config = dict(
    n_layer=10,
    d_model=192,
    n_head=3,
    n_kv_head=3,
    head_dim=64,
    d_mlp=512,
    vocab_size=1024,
    activation='swiglu',
    norm='rmsnorm',
    norm_place='pre',
    norm_eps=1e-05,
    positions='rope',
    rope_base=10000.0,
    rope_fraction=1.0,
    qk_norm=False,
    attn_scale=0.125,
    bias='none',
    tie_embeddings=False,
    parallel_block=False,
    init='normal',
    init_std_qkv=0.0326,
    init_std_o=0.0,
    init_std_up=0.0326,
    init_std_down=0.0,
    optimizer='adamw',
    lr=0.00229,
    beta1=0.9,
    beta2=0.95,
    weight_decay=0.15,
    lr_head=0.00925,
    grad_clip=2.0,
    warmup_steps=504,
    schedule='wsd',
    decay_fraction=0.565,
    decay_shape='linear',
    final_lr_fraction=0.1,
    batch_tokens=32768,
    seq_len=512,
    doc_mask=True,
    z_loss=1e-05,
    train_tokens=145600000,
    steps=4444,
    dataset='wikipedia_en',
)
Each number is 128 + 24 x the weight over its row's rms, rounded and kept within 0 to 255. Layers, rows and columns count from 0. The size above them is the row's rms in percent of the matrix's.

# layer 5 MLP gate, 512x192, rms 0.0808, rows 419-430, columns 0-191
size [101 111 105 101 100  96  94 100 101 107  93 104]
[[ 88 102 158 131 108 131 133 108 122 113 115 173 132  77 187 125 115 144 147  70 151 155 110 157 123 147 130 123 167 147 126 144 102 167 124 123  95  88 133 125 138 152 142 133 129  59 141 144 145 131 150 104 100 155 181  98  88 103  74 118 123 136 101 126 143 141 132 120 116  95 103 146 118  92  81 139 158 104 114 138 105 113 101 163  99 126 133 161 182 111 116  99 134 110 108 154 129 138 158 106 135 157 109 120 111 133 123 106 136 124  81 108 140 109 129 146 155 131 154 134 134 104 115 125 139 110 145 155 114 106 117 144 137 128 127 125  97 107 133 111 113 128 140 100 114 146 133  89 155 150 151 122 155 155 124 139  74 141 136 136 146 166 148 101 113 138 114 101  96 110 167 165 167 142 106 119 154 118 105  85 171 114 102 158 140 152 165 105 167 114  90 111]
 [149 158 176 132  86 101 108  89 123 128  95  89  90 115 103 134 148 144 112 109 119 141 124 156 132 137  88 128 160 156 141  81 139 128 139 122 144 124 108 125 137 136 140 135  96 152 155 101  88 100 167 108 170 160 139 134  97 150 130 126  89 116 116  74 123 108 158 116 134 118 127 111 140  90 103 122 127  92 157 117 176 145 127 104 155 162 121 142 109 155 103 132 132  91 158 125 153 163 155 132 123 105 151  89 163 134 184 148 134 132 114 151 127  92 157 186 130 114 102 141 133 113 106 116  69  89 127 119 110 157 116 152  91 140 166 133 185 119  85 115 100 136 111 112 152 121  96 103 127 131 102 173  82 146 112 106 116 120 138 116 123 157 135 125 144 128 137 161 106  78 131 130 126 150 108 153 136 111 158 117 122 131 122 119 105 104 136 129  91  93 121 117]
 [101 122 155 105 148 118 113 126 115  88 124 125 130 150 180 157 108 116 130 104 129 173 127  86 149 169 144 140 133 150 134 112 147 168 179 122 133 129 164 141 127 118 126 117 127 152  89 109 108  77 118 144 127 138 144 133 143  92 133 129 131 106 121 115 146 108 121 112 102 101 129 146 133 135  72  67 152 117 158  79 124 140 124 121 128 112 111 155 146 115 142  89 145 134  80 133 100 133 119 101 135 111 121 115  91 167  83 117 149 130 120 123 139 178 109 110 171 129 133 166 172 132  86  72 110 102 157 113 123 148 120 156 124 124 159 125 116 120 126 137 122 121 123 147 103 108 127 124  66 100 113  90 195 155 149 131  87 136 103 125 100 158 112 117 110 134 163 145 119  89 126  96 149 132 133  91 134 121 117 109 153 110 150 133 173 164 114 100  93 148 145 142]
 [105 128 125 111  87 113 104  95 120 109 123 142 109 155 132 158 116  62 139 121  80 143 139 160  94 162 133 129 119 143 151 128 120 158 124 131 120 123 170 147  89 120 112 162 152 105 138 141  97 129 134 143 141  79 162 136 113 135 104 136 132 178 103 134 171 134 133 132 139 138  82  92 117 121 154 130 109  83 107 133 112 120 116 116 101  93 124 138 171  54 114 139 124 146 178 110  92 115  87 150 157 140 146 133 150  90 117 120 125 147  98 125 123 144  99 138 152 119 132  82 141 155  93 164 124 122 158  88  78 149 150 119 124 141 138 124 128 125 111 135 128 183 113 112 147 111 145 103 124 155 157 155 119 117 126 151 139 101 122 131 108 131  91  81 131 129 117 151 142  81 163 139 142 111  86 115 112  96  86 145 139 133 138 170  82 112 108 102 153 123 137  99]
 [137  84 140 130 126 106  95 133 162 146 141 106 155 120 113 153 135 120 138 152 171 100  83 102 125  81 136 183 108 140 188 153 145 112  69 112 157  90 160 151 133 112 151 160  79 121 118 146 138 138 148 142 167 153 108 156 133 176 152 119 102 129 123 133 117 108  91 112 132 130  84 107 111 124 109 140 135 119 140 134 138 142 133 139 149 115 140 120 123 136  93 139 144 115 160 135 142 125 133  97 116 131 129 122 133 151 143 152 143 127 153 154 135  90 151 114 147 120 160 117 129 128 140 112 138 117 107 135 122 138 140 146 129 118 185 153 145 126 113 127 135 100 139 132 131  93 162 153 165 104 135 142 132 154 136 107 162 113 164 133 120  66 129  99 149 163 146 129  81  98 139 148 152  89 132 157 101 112 187 136 115  98  77  86 100 131 149 161  66 103 165 110]
 [106 121 160  89 149  97 118 138 122 152 104 157 138 133 120 121 139  86 130  71 120 147 121 136 126  93 146 116 137 133 133  98  88 139  85  54 131 140 103 129 126 113 127 162 152 129 142 141 107 161 157 106 142 131 173 130  91 125 115 135 143 126 156 135 127 102 174  97 132 122 133 120 119 137 166 142 147 108 135 112 135 105 140 160 179 104 135 138 141  98 103 139 136 165 149 120 145 142 141 125  90 129 144  89 142  96 142 114 111 118 131 111 122 107  97 135 116 148  97 142 103 111  79  96  84 118 147 153 169 177 135 143 177 152 151 133 129 148 127 125 136 162 110  91 119 116  74 114  91 131 139 114 147 158 139 119 114 176 183 117 104 138 128 116 177  69 115 101 105 135 125 154 131 133 104 105 139 104 135 131 142 120  97 144 140 102 171 124  81 156  99  98]
 [113 157 141 116 128 115 112 128 111  90 135 135 150 122 126  47 135 156 141 134 126 141 150 153  72 134 124 135  94 142 110  83 131  96 115 146  96  88 133 115 139 141 133 169  93 126 177 119 148  72 154  77 122 164 141 134 120 132 108 111 110  99 126 108 114  69 124 152 140 119 125  95 104 129 159 126 108 116 110 155 150 137 119 125 127 158 143 131 155  88 121 101  95 134 123 140  60 120 116 125 146 137 141 139 100 116 176 116 152 132 103  74 127 144  87  84 160 116 133 149 148 155 101 116 158  96 135 108 143 144 160 136 137 145 131 117 121 125 118 106 140  93 160 136  94 150 142 154 146 162 113 112 128 128 141 111 108 100 107 144 116  99 146 132 194 124 164 138 114 156 139 145 122 111 147  78 134 113 132 120 167 175  86 120 140 125 106  93 154 129 130 114]
 [111 171 144 119 124 109  99 112 133 130 100 128  76 150 138 114 136  98 103 128  99  81 156 130 135 104 172  81 151 147 154 131 150 112 131 126 145  93 160 114 117 124 110 143  98  93 160 137  81 130 148 152 173 120 166 130 104 154 119 145 132 141 131 126 111 108 158 120 140 141  56  70 112 109 110 120 152 124 134 161 180 134 112 115 135 134 129 158 164 125 149 145 146 167 122 160 153 128 156 101  81 106 156 140  83  89 135 126 159 147 122 153 145 100  86 134 125 125 140 153 121 162 145 119 109 152 106 112  95 126 142 110 145 111 142 114 136 142 137 167 117 139 120 145 149 104 143  96 151 165 156 145 123 129 130  89 112 120 105 184 135 167 120  82 141 135 151 133 152 153 109 157 150  87 124 111 116 165 181 120 105 138 132 157 139  94 140 136 148 146 122 158]
 [105  93 153  97 100 137 132 149 144  72 123 148 120 122 125 155  97  76 109 142 138 132 107  88 129 140 139  98 128 111 152 137 147 137 107  98 132 134 170 171 107  52 155 103 171 130 143 194 137 139  89 145 145 146 140  98 139 176  94 128 141 138  84 140 102 123 124 174 129 146 112  96 135 129 151 155 173  79 103 123 167 169 121 157 118 100 130 110 139 148 148 136 149 120 145 133  93  83 123 116 157 105  64 121 102 141 155 139 128 126 134 135 110  93 144 114 117 134 161 142  90 121  86 104 131 161  68 132 139 155  94 124 143  94 127 106 143 113 151 133 116 104 126 134 138 127 136 134 124 107 135 107 128 100 126 130 133 118 138 126 136 134 101 134 122 111 110  99 110  84 153 136 117 113  94 126 128 148 137 120 154 111 123 137 141 157 148  79 117 181 112 127]
 [144 105 168 116 137  66 153 109 160 153 128 120  86  90 156 107 130 104 139 143 101 132 139  98 118 103 117 127 124 154 106 148 131 137  88 138 114 133 130 113 162  84 162 172 117 137 104 154 159 117 130 121 137 140 157 162 137 132 162  85 115 157  72 130 125 119  78 126 145 116 111 140 127 119 120  90 159  87 129 108 172 137 128 125 134 174 123 124 143 136 132 130 178 117 110 128 130 115 112 141 131 160 146 114 114 152 170  96 145 154 117 162 119 100 104 136 113  98 183 146 170 116 149  97 102 166 127 127 158 132 111 160  87 180 112 109 124  96 115 120 125  98 146 121 102 140 130 130 102 105 130 118  87 101 152 107 147 144  95  91 159  81 100 109 119 182 134  97  86 104 148 118 116 121 146 112 138 111 123 105 144 125 176 136 136 110 133 115 103 118 127 164]
 [142  99 147 149 132  89 131 129 121 162 127 141 113 106  97 108 102 144 120 143 102 108 158  82 152 166 107 109  90 135 135 134 137 113 138 112 129 106 135 129 126 113 171 157  63 101 144 148 157 176 136 113 106 117 116 147 159 108 132 101  62 116 110 137 160  98 138 129 112 138 124 180 148 153 108 140 124  83  94 124 139 128 106 136 114 143  96 113 155 120 130 130 141 104 120 147 128 136 112  94 132 136 116  90 152  84  93 151 158 114 115 134 149  66 109 160 135 110 106 124 145  97 128 110 109 125 108 114 164 106 167 193 126 119 121 142 137 111  94 145 129 111 143  92 121 169 145  55 134 103 140  99  90 113  77 144 136 129 144 158 142 170 147 120 130 139 115  87 111 122 116 140 148 149 152 144 104 131 150 151 110 109 116 117 131  69 130 134 123  89 113 112]
 [ 96  54 161 177 108 116 179 149 108 165 109 116 132 156 125  97 132 103 123 139 140 155 113 100 111 129  87 173 126 141 145 124 135 114 113 128 102 111 158  94 121 122 178 117 153 113 133 132 119  91 129 143 150 197 102 122 141 109  94 145  89 151 126 114 152 148  93 108 152 112 103 117 149 136 156 161 156 130 148  75 123 113 145 134 147 136 125 137  94  88  88  97 116 127 129  96 133 145 113 142 118 110 118 129 151 163 111 126 144 157 127 115 133 108 136  64 106 129 141 148 136 141  96  90 116 135 103 104 112 122 111 113 135 160 171 118 148 122 147 150 150 103 129  74 114 181 125  80 135 146 127 145 161 149 144 117 104  85 123 130 141 109  82  93 140 123 145 136 130 114 166 140 157  87 118  95 144 105 137 125 148 114 147 139 103 127 154 150 109 148 132  98]]
# layer 5 MLP up, 512x192, rms 0.0781, rows 419-430, columns 0-191
size [101 108 103  99 100 100  99  97  98 101 100 100]
[[135 137 119 114 152 161 155 173 148 133 155 117 101 138 112 115 155 148 142 141 103 156 133  99 164 126  80 113 123 117 167 106 140 115 127 143 196 152 118 138 136 154 136 181  81 138 108  96 118 118 140 166  96 150 172 125 143 128  99 138 100 139 124 103  97 125 152 131 137 109 139 126 167 120  97 141 131 110 109 139 148  91 142 156 111 133 140 150 147 105 122 136 123 134 157 105 137 135 139 101 102 112 104 121 126 113  75 120 165 129 129 166 106 115 165 136 155 134 142 126 145 117 102 125 109 141 111 104 125  73 137  95 148 175 119 160 108 127 122 141 176 124 101 118 153 183  98  95 127  77 129 143 119 121 128 129 113 129 169 143 118 119 140  64 122 148 135 143 128 121  84 126 120 134 137 102 156 175 106 124 130 107 133 147 102  84  85 158 101  67 131 172]
 [147 126 108 106 115  96  98 107 123 141 187 128 158 126 111 148  87 145 150 131 141  85 161 134 137  76 128  86 148 135 173 110 151 153 140 145 145 143 135 128 129 152  84 128  93 142 175 146 130 120  99  98 147 141 103 129 128 129 153 132 172  88 104 103 141 155 125 138 107  90 120  85 114 136 145 138 131  92 138 145 170 158 126 155 188 170 118 104 102 156 128 162 144 152 129 132 110 136 106  78 124 123 113 135 132 106  88 126 144 149 114 128 118 134 102 122 114 158 147 135 163 101 106 141 104 120  84 101  98 147  92 109 160  97 121 160 143 134  67 119 127 108 113 121 127  97 121 119 130 111 117 134 117 123 138 159 138 157  78 133 118 104 143 117 133  86 159 158  99 116 135 171 137 107 148 129 112 137 125 163 135 157 117  97 149 103  78 163 168  92 118 125]
 [107 127 139 141 178 120 107 145 126 148 105 133 103 112 103 133 108 187 115 149 136 121 138 103 157 162 147 156 138 119 126 138 152 167 140 147  78 153 128  63 118 157 145 145 127 120 142 123 122 147 166 151 185  94 128 137 139 147 102 115  79 121  75 127 141 168 123 122 139 135 155 128 124 138 105 132 134 116 133 127  82  99 167 132 110 155 145 162 155 129 147 115 133 114 172 141 117 121 128 117 159 121  98 128 159 163 145  97 176 120 150 134  99 114 145 161  73 126 133 132 156 138  99 143  86 126 131 142  95 100 133 113  83 160 144  95 113 144 143 132 162 107 112 116 149  93  71 147 139  92 119 125 106 116 112 104 130 128 158 136 112 120 102 131 104 195 129 100 110 120 109 150 108 121  95 114 143 132 139 147 141 153 107 156 126 156 130 120 153 130 202 115]
 [118 114 127 137  85 106 114 138 132 132 156 113 130 106 122 118 132 135 110 114 172 117 116  88 101 134 126  92 126 146 111 174 161 127 101 126 119  96 139 122 156 141 104 100  84 137 148 104 132 133 142  91 135 134 122 108 127 131 129 127  95 153 148 112 111 152 183 185 146 171 158 153 122 177 117 140 101 190 141 166 112  83 125 130 111 187 128 108  98 158 140 129 112 131  97 127 120 133 129 136 100 155  84 149 122  96 120 105 143 145 150 145 127  81 156  82 149 112 133 157  79 139 139  97 141 122 150 180 144 143 145 128 129 122 107 145 133  88 121 111 115 122 121 125  92 110 143 187  99 124 166 141 124 123 104 112 109 122 173 121 142 122 157  85 136 111 108 119 105 161 152 139 114 100 139  99 111 129 117 164 134 132  78 128 139 163 100 104 115 134 136 189]
 [159 129 144 146 145 161  77 142 167  84 124 122 121 104 103 100 134 137 132  92 138 148 102 135 104 169 143 107 165 138 140 108 121 110 142  95 179 140 160  89 131 101 131 105 104 136 154  96 126 137  90 140 115 137 107 139 129 100 145 165 134 139 174  88 105 174 141 149 155 137 125 136 132 174 113 101 150 129 183 128 100 142 147 151 176  86  99 128 152  85 138 140 143 136 145 101 127 121 130 116 132 141 136  79 154 150 137 100 129 127 120  95  92  98 122 110 138 131  89 149 136 154 125 169  84 185 146 107 146 150 114 112 126 160 131  67  81  83 102 124 130 114 129 137 122 140  96 131 100 107 141 116 127  85 113 126 148 141  81 126  79 142 133  97 159 118 146 165 161 142 148 102 123 133 126 106 134 110 134 118 124 146 137 133 108 101 129 115 122 109 111 156]
 [104 120 143 169 150 133 138 175 149 118 135 101 111 145 138 119 112 126 100 175 112 132 161 139 135  97 187 162 122 144 181 128 117 107  97 136  89 111 136 140 139  86 120 195 101  99 134 132 151 120 135 156 160 152 122 101 113 166 136 137 151 118 155 113 128 164 140 119  85 128 153  95  83 148 146 118 139 114 145 136 115 144 155 163 134 138 127 177 122 158 147 155 134 128  98 114 129 119 110  80  81 113 103 131 107 108 154 159 110 102  98 116 134 131 123 102 133 134 142 112 101 144 117  96 148 122 106 141 116 108 126 129 118 132 123 143  96 147 101 147 157 111 131 142 146 142 158 133 172 189  88 109 132 124  91 143 116 101 168  72 178 149  98 130 159 127 137 137  83 103 157 110 118 140 160 119  99 135 154 142 157 110 109 156 124 105 134 161 122 133 175 113]
 [109 169  97 142 111 158 117 117 134 122 132  93 126 158 155 161 145 109 135 158 102 139 125 109 161 150 155 182 142 131 132  92 144 121 163 112 130 123 150 137 102 148 121  82 130 123 130  91 148 147 112 124  94 127 168 108 121 146 162 162 109 129 128 130 137 103 132 126 129 160 119  68 106 137 153 114 134 124 126 118 143 126 142 115 101  96 156 123 119 173 167 130 132 164 149 103 166  93 148 108 135 118 129  97  90 186 107 138 152 126 163 139 107 153 138 146 170 109 111 160 115 121 172 151 126 127 122 197 117 112 106 156 137 159 100 131  71 117  94  99 133 178 118 129  95 100 132 158 122  91 129 118 122 136 106 147 100 148 106 134 149 182 156 115 118 137 103 155  90 131 104  89  87 116 120 114 140 147 149 118 112 111 140  83 104 153 164 147 135  97 126 115]
 [199  97 141  95 159 119 181 131  65 179 137 119 116 188  96 142 142 150 128 131 130 139 124 127 185 176 137 123 107  98 135  94  93 136 108 133 137  94  98  99 135 114 128 105 136 146 115 120 146 145 140 115 160 134 132 133 155 129 136  99 162 133 102 123 134 124 160  92 117 121 130 200 153 100 108 105 120 150 110 141 162 135 143 105 136 150 151 134 105 108 138 103 136 133 117 114 141 155 123 106 122 138 162  70 141 128 119 139 138 107 141  92 139 116  99 166 134 170 122 163 115 134 129 105 143 111  90 131 148 118 153 162 142 147 137 138 126 139 129  86 137 161  96 117 106 124 121  78 120 170  88 137 159 152 110 134 116 160 157 115 125 115 117 125 152  86 127 164  82 101 139 108 109 145 157 138 168 150 163 135 123 130 136 138 136  97 143 128 128 140 140 178]
 [103 105 148 128 130 142 152 119 115 121 137 109 109 100 156 125 162 132 105 109  69 152 141 131 124 101  94 162 137 105 159 134  98 139 146 125 108 133 119 112  93 118 134 131  86 111 151 152 134 136 148 127 108 153 115 112  85 102 135 143 158 133 134 119 142 129 105 133 119  82 149  90 138 152 163 164 134 106  96 119 119 179  99 149  80 154  85 140 101 142 146 101 111  74 142 137 126 136 144 129 146 166 128 129 151 110 106 134 145 143 128 128 176 124 110 191 123 167 149 112 143 125 167 135 111 112 122 147 145 123 119 153 139 124 101  79 140 118 149 150 122 153 127 127 113 116 105  92 131 101 103 133 194  99 145 133 126 125 115 139 103 130 127  70 103 177 127 116 108 129 115 100 144 128 168 117 144 129 130  71 183  89 175 137  81 129 140 158 149  81 139 138]
 [112 150 125 111  91  99 129 135 133 145 123 100 183 143 180 120 156 110 147 108 151 141 130 100 122 125 149 166  93 129 138 115 131 103 128 121  95 109 192 129 161 123 158  98 154 178 112 138 162 168 105 125 166 102 171  84 135 102 105 152 119 153 121 118 108 101 137 152 149 154 110 142  98 129 145 109 148 116 138 158 156 140 130 117 139 110 117 143 128 149 130 118 160 155 138 115  64 120 100 153 126 100 153 134 130 115 145 136 103 122 131  84 127 187 120 128 160 156 104 169 126 147 104  98 108 139 131 157 123  90 117 149 128 130 103 126 151  93 142 174 113 106 115 117 124 137 120 134 100 166 111  64 144 146  97 121 150 124 111 118 100 152 162 135 107 144 162 132 128 131 165  68 137 119 146 122 100 126  81 165 109 136 151 114 152 140  91 145 114 154 154 141]
 [124 144 152 148 123 162 122  86 111 128 131  78 129 126 148 144 146 144 127 143 135  97  78 103  96 151 132 127 146 163 166 138  84 125 106 130 114  97 117 128 136 156 125 110 121 139 108 130 106  86 164 148 137 131 119 104 135  78 105 141 118 177 104 189 136 163 131 103 116 138 127 145 174 130 105 160 147 171 119  82 121  82 128 121 142 156 118 147 186 107  88  94  96 122  72  83 167 113 127 127 148 111 106 126 132 140 147 109 112 110 151 164  96 156 168 156  67 137 135 105 112 185 117 130 148 103 116 110 118 141 129 114 118 115 146 117 123 104 159 140 139 150 145 141  95 141 110 153 149 147 146 141 125 116 125 114 134 103  80 126 123  96 121 143 118 107 102 131 147  97 121 124 110 140 114 124 185 112 146 134 165 119 152 163 136 117 104 107 104 157 143 157]
 [123 115 127 143  94 101 151  93 142 116 151 124 117 136 172 110 125 100 138 143 149 127 142  93 129 174  99 113 132 111 144  91 145 120 123  65 121 137 132 142 148 119 145 141 158 101 113 111 121 157  89  94 108 169 112 131 154 129 145  79 144  98 101 116 121 129 128  99 123 184 144 145 106 140 145 135 143 145 157  94 179 163 147 107 131 111 161 116 120 130 119 113 125 123  88 128 147 109 145 119 104 115 109 163 116 114 122 132  86 144 123 158 165 176 103  96 136 134 144 105 140 160 117 157 128 149 138 106  87 159  96 133  97 127 128  95 107 125 159 161  91 194 133 102 150 138 128 104 125 115 106 169 117 142  95 145 174 112  80 124 107 134  98 140 141 107 128 128 154 183 108  96 143 176 123 105 122 135 169 112 125 137 104 102 117 161 154 174 115 135 162 123]]
# layer 5 MLP down (transposed), 512x192, rms 0.0767, rows 419-430, columns 0-191
size [102 105 101  96 100 100 100  97  99 103  94 100]
[[ 93 105 135 164 119 137 114 108 150 129 153 118 118 135 114 142 108 123 128 184 113 142 134 107  93 132 140 155 123 135  99 100 169 134 141 133  97  99 121 151 125 180 148 136  94 112 168  84 168 147 132 127 114  97 127 155 159 148 135 149 111 152 109 119 102 163 118 119 106  98 117 142 117 140 148  98 142 118 132 124 155 114 152  84 128  82  97 115 115 112 102 117 180 130 128 149 110 137 127 137 145 126 103 184 130 129 136  84 131 120 118 102 151 123  83  98 144 149 156 146 108 149 151 127  94 117 114 157  88 121 102 121 134 136 146 124 111 112 105 208 124 126 127 118 126 133 133 127 107 107 126 135  94  98 135 120 149 147  86 144 139 125  90 109 109  88  96 107 151 135 119 149 164 122 133 128 136 139  98 156 163 131 148 143  68 118 220 180 106 152 122 140]
 [101 127 100 107 127 134 136  94 134 105 113 136 150 109 142 125 133 146  86 131 123 108 144 136 118  97 162 153 155 154 119 105 130 146 120 114 189  98 113 153 115 110  91 108 156  64 128 171 159 114 136 104 152 121 133 154 136 153 102 103 111 123  89 141 109 118 120 150 157 125 133 105 144 183 121 103 153 133 179 154 121 104  93 107 104 182 138 117 125 139 136 148 169 153 148 165 138 151  91  90 110  87 160 131 152 141 133 198 162 142  85 139 124 134 154 129 159  92 142 110 130 126 144 181 179 123 150 169 142  98 135 115 130 111 137 107 120 134 106 131  96 154 113 130  98 136  85 120 124 151 171 109 151 138 145 140 148 155 139 100 147 114 140 144 114  97 151 104 174 141 138 121  99 112 161 119 129 143 111  88  83  87 118 142 137 124 130 130 126 122 112 134]
 [ 81 144 150 128 146 175 152 121  93 108 147  90 102 113 129 172 165 154 150 114 144 142 143 127 164 126 134 143 107 112 129 144  98 144 141 172 129 140 141 122 150 110 152 127 130 158 126 134 127 125 138 155 118 125  87 142 110 119 107 114 133  94 135  92 128 126 167 117 149 104 151 133 130 135 126  89 167 120 144 125 116 100 131 124 126 109 122 171  84 146 117 111 128 130 119 148 126 150 127 115 128 155 119  94  97 136 108  79 147  88 146 144  96 181 134  85 111  99 129 136 134 144 132  99  60 137 113  80  71 141 109 126 112 114 137 157 122  71 156 146 140 118  94 143 152  94 150 179 110  83  96 145 123 130 126 118 129 148  97 165 141 148 134 125 111 113 181 173 115 101 116 106 132 154 124 146 126 188 175 127 141 103 119 107 162 122 146 168 138 141 147 152]
 [109 114 126 105 125 103 142 115 146 161  88 153 119 132 112 104 108 138  81 127  87 160 124 137 165  94 138 106 134 118 118 123 126 173 125 128 143 130 142 137 123 128 155 155 113 125 153 146 118 135 144 107 136 169  99 110  97 138  95 148 153 138 129 102 144 138 131 157 137  76 121 134 141 134 122  94 142  70  98 148 138 156 109 127 123 106 115 167 125 120 141 109 104 125 154 118 107 133 124 127 164 143 131 117 147 123 132 118 113 115  95 129  93 111 125 112 116 157 114 112 147 163 168 199  84  89 143 140  85 109 123  67 114 148 132  98 158 106 131 131 110 123 162 139 155 165 141 116 130  77 149 122 170 168  98  97 139 105 117 115 109 147 143 144 102 145 143  73 126 107 143 107 185 104  80 111 155  90 115 100  95 157 115 145 106 124 135 157 176 171 151 124]
 [154  54 111 124 121 130 152 140 154 130 101  90 133 160 151 140 100 175 154 133 169 128 163 123 151 185 135 149  81 195 148 144 151  83  98 118 116 119 136  96 123 118 158 124  98  94 168 128 138 130 140 144 128 116 148 106 130 153 152 102 103 151 171 126 124 128 173 140 102 123  86 118 168 101 103 148 112 161 143 140 113 152 133 156 165 113 163 152  95 138 114 140 129 138 174  90 128 121 132 175  96 137  97 133 140 154 114 107 123 127 157 148 135 108 116 139 101 165 187 118 128 144 177 142 110  96 158 123 169 138 158 117  93 126 132 140 123 145 120 129 117 122 109  98 150 106 121 113 157  86 162 162 138 150 101 163 116 103 131 117 165 104 151 121 110 111 125 113 108 135 108 134 129 118 112 100 125 111 149 132 125 107 151 155 115 147 134 134  97 123 121 161]
 [ 97 120  49 116 115 147 102 152 132 142 113 136 126 117 126 111 119 139 151 124  98 157 140 137 116 123 123 114 114 131 146 152  80 108 179  84  63  86 120 124 145 109 176 147 111 117 128 134 125  96 102 124 120 110 112 133 117 167 149 150 134 128 126 141 126 106 132 107 141 131 113 126 100 130 113 115 159 126 150  98 133 161  99 150 121 134 132 124 132  88 145 129 131 160  95  99 119 174 114 126 136 117 171 152 126 135 134 151 146 116 116 136 118  71 152  91 103 120 147 130  86 119 121 119 117 107  90 162 146 158 105 130 134 137 136 132  86 163 102 146 114 149 120  97  87 102 126 131 137 125 112 161 131 162  99 111 165 152 153 130 113 173 131 104 143 112 172 117 146 113 111 121  82 195 125 146 139 139 177  94 140 115 134 118 130 123 134 198  97 133  96  73]
 [134 125 218  99 111 126 106 125 130 123 118 104 137 147 126 148 128 136 137  98  96 123 151 160 115 150 122  81 120 105 145 149 142 127 120 101 122 122 128 115 133 144 112 108 114  87 117 105 114 150 131 121 132 144 176 119  92 110 104 140  92 161 108 132 128 154 120  82 142 106 167 133 139 146 142 124 136 141 134 144 133 161 120 115 148 144  99 144 120 146 130 164 134 141 104 124 169 152 159 149 110 127 124 103 133 114 151 146  68 136  83 129 117 140 174 155 106 124 131 132 106 119 144 119 133 146 126 138 130 106  85  96 139 137 126 125 144 140 131 128 139 106 128 136 126 125 157 139 186 109 179 118 132 125 161 136  82 127 126 115  88 137  92 152 137 143 149 147 140 138 118 124 255 144  81 148 141 105 127  98 166 140 115 164 134 102 120 124 124 129  90 113]
 [100 167 106 132 156 122  64  97 136 120 130 146  94 137 134 103 142 101 112 130  68  88 125 126 135 105 107 132 104 110 145  86  85 137 170 114 135 107 166 162 141 128 146 121 120 129  98 114 122 105 116 158 100 131 108 166 121 138 136 157 129 130 142 126 104 100 127 154 143 123 164 134 141 144 111 149  81 111 136  97  74 125 124 147 162 136 164 130 113 126 160 116 119 147  96 116 131 177  93  70 132 115 147 138 123 116 123 103  92  80 110 157 132 105 129 151 136 125 166 156 145 137 120 125 129 123 131 120 107 120 107  69 105 133 120 154 152 186 113 122 139 121 102  97 179 161 116 106 143 123 122 122 135 140 173 121 123 151  88  81 114 110 120 131 122 126  66 145  95 137 128 130  88 113 135 127 148 128  83 170 152  95 120 120 117 145 144 104 153 155 142  88]
 [140 112 126 154 108 102  98 165 133 139 149 115 147 152 104 137 119 133 151 170 145  68 114 119 127  90 127 119 118 170 137 121 149 122 128 146 128 130 118 148 122  84 184 168 132 114 112 158 127 142 151 110 160 152 122  91 111  98 109 107 167 117  98 117  97 121 116 141 123 129 159  90 131 134 100 119 157  77 138 127 154 153 151 149 141 147 119 129 107 141 114 111 114 145 139 160 124 182  76 129 119 110 129 130  92 160 119 116 142 157 168 100 129 130 143 102 187  95 135 112 101 127 124  72 114  99 101 131 110 158 179 132 152 158 181 115 130 155 142 101 123 148 162 136 124 106 104 108 140  94 135 153  78 137 154 139 163 131 110 110 131  97  96 135 147 167  80 145 167 156 103 151 129  88 126 116 134 128 175 147 134 133 117 117 116 146 118 153 129 149 169 134]
 [100 151 169 125 121 117  97 134 169 143 129 140 140 138 133  96 155 147 149  95 189 135 145 166 102 122 134 131 136 173 160 124 165 127  95 131 140 111 121 124 117 166  96 116 143 147  95  96 145 179 100 147 137 114 160 177 145 122 165 154 135 111 137 149 171  94 130 136 128 118 116 125 133 114 139  97 122 148 128 135 107 122 119 120 108 125 132 104  53 137 110 127  98 133 121 149  95 133 129 156 115 127 138  98 174 114 130 105 136 133 113 144 141 128 100 176 113 151 118 103 107 180 149 119 127 167 110 105 111 105  86 176  99 159  61 151 133 130 101 149 144 131 117 133 110 146 142 142 135 134 116 121 145 137 162 150  91 108 105  99 163 111 129 120 161 181 117 138 125 136 144  96  85  98 114 136 127  99  94  77 126 155 137 103  91 152 102 104 122 155 144 127]
 [105 116 244 105 137 121 167 123  79 142 139  85 141 137 135 139 132 103 183 168 148 102 128 166 128 107 155  99 144 114 139 132 153 122 148  96 108  89 112 118 127 169 112 132 124  95 153 110 178 132 130 132 162 141 114 124 127 148 122 103 159 145 121 111 107 102  95 137  79 119 111 126  93 110 177 104 129 144 109 139 163 124  70 158 176 137 119 140 130 115 122 169 127 162 132 100 136 150 116 129 115 111 114 103 131 151 108 154 119 131 140 107 124 145 104 131  97  90 168 157 155 138 113 127 118 175 150 145 131 171 119 108 121 144 175 124 146 139 121 148 131 140 129 103 146 148 105 132 111 139 116 121 154 109 106 127 122 127 143 133 132 147 152 135 127 116 156 100 176 161 157 121 188 116 120 128 124 136 158  85 145 150 141 138 129 112 153 141 128 135 144  98]
 [ 80  90 104 149 115 183 148 144  95 143 132 139 154 159 182 171 159  92 148 122  66 123 121 162 154 169 124 112 129 117 122 109 159 139 149 157 108 146 106 125 130 120 125 115 104 147 151 139 127 135 124 126 110 120 106 111 111 116 162 142 155  76 107 146 125 140 126 172  80 119  99 157 136 116 116 136 103  98 123 103 139 135 139 158 115 112  77 152 103 138  83 191 151 154 154 115 131 119 123 158 136 130 108 139 146  93  99 174 148 152  80 137 133  88 167 164 145 126 111  94 143 134 153 137  94 127 131  99 119 115 131 134 107 110 147 154 131 162 130 151 136 120 124 148 197 115 156 140 102 137 145 174 168 110 138 139 135 164 118 162 121 144 104 134 124 120 135 165 106 125 172 131 112 126 137 112 171 127 109 120 104 122 101 140 132  93 110 120 131 117 103 121]]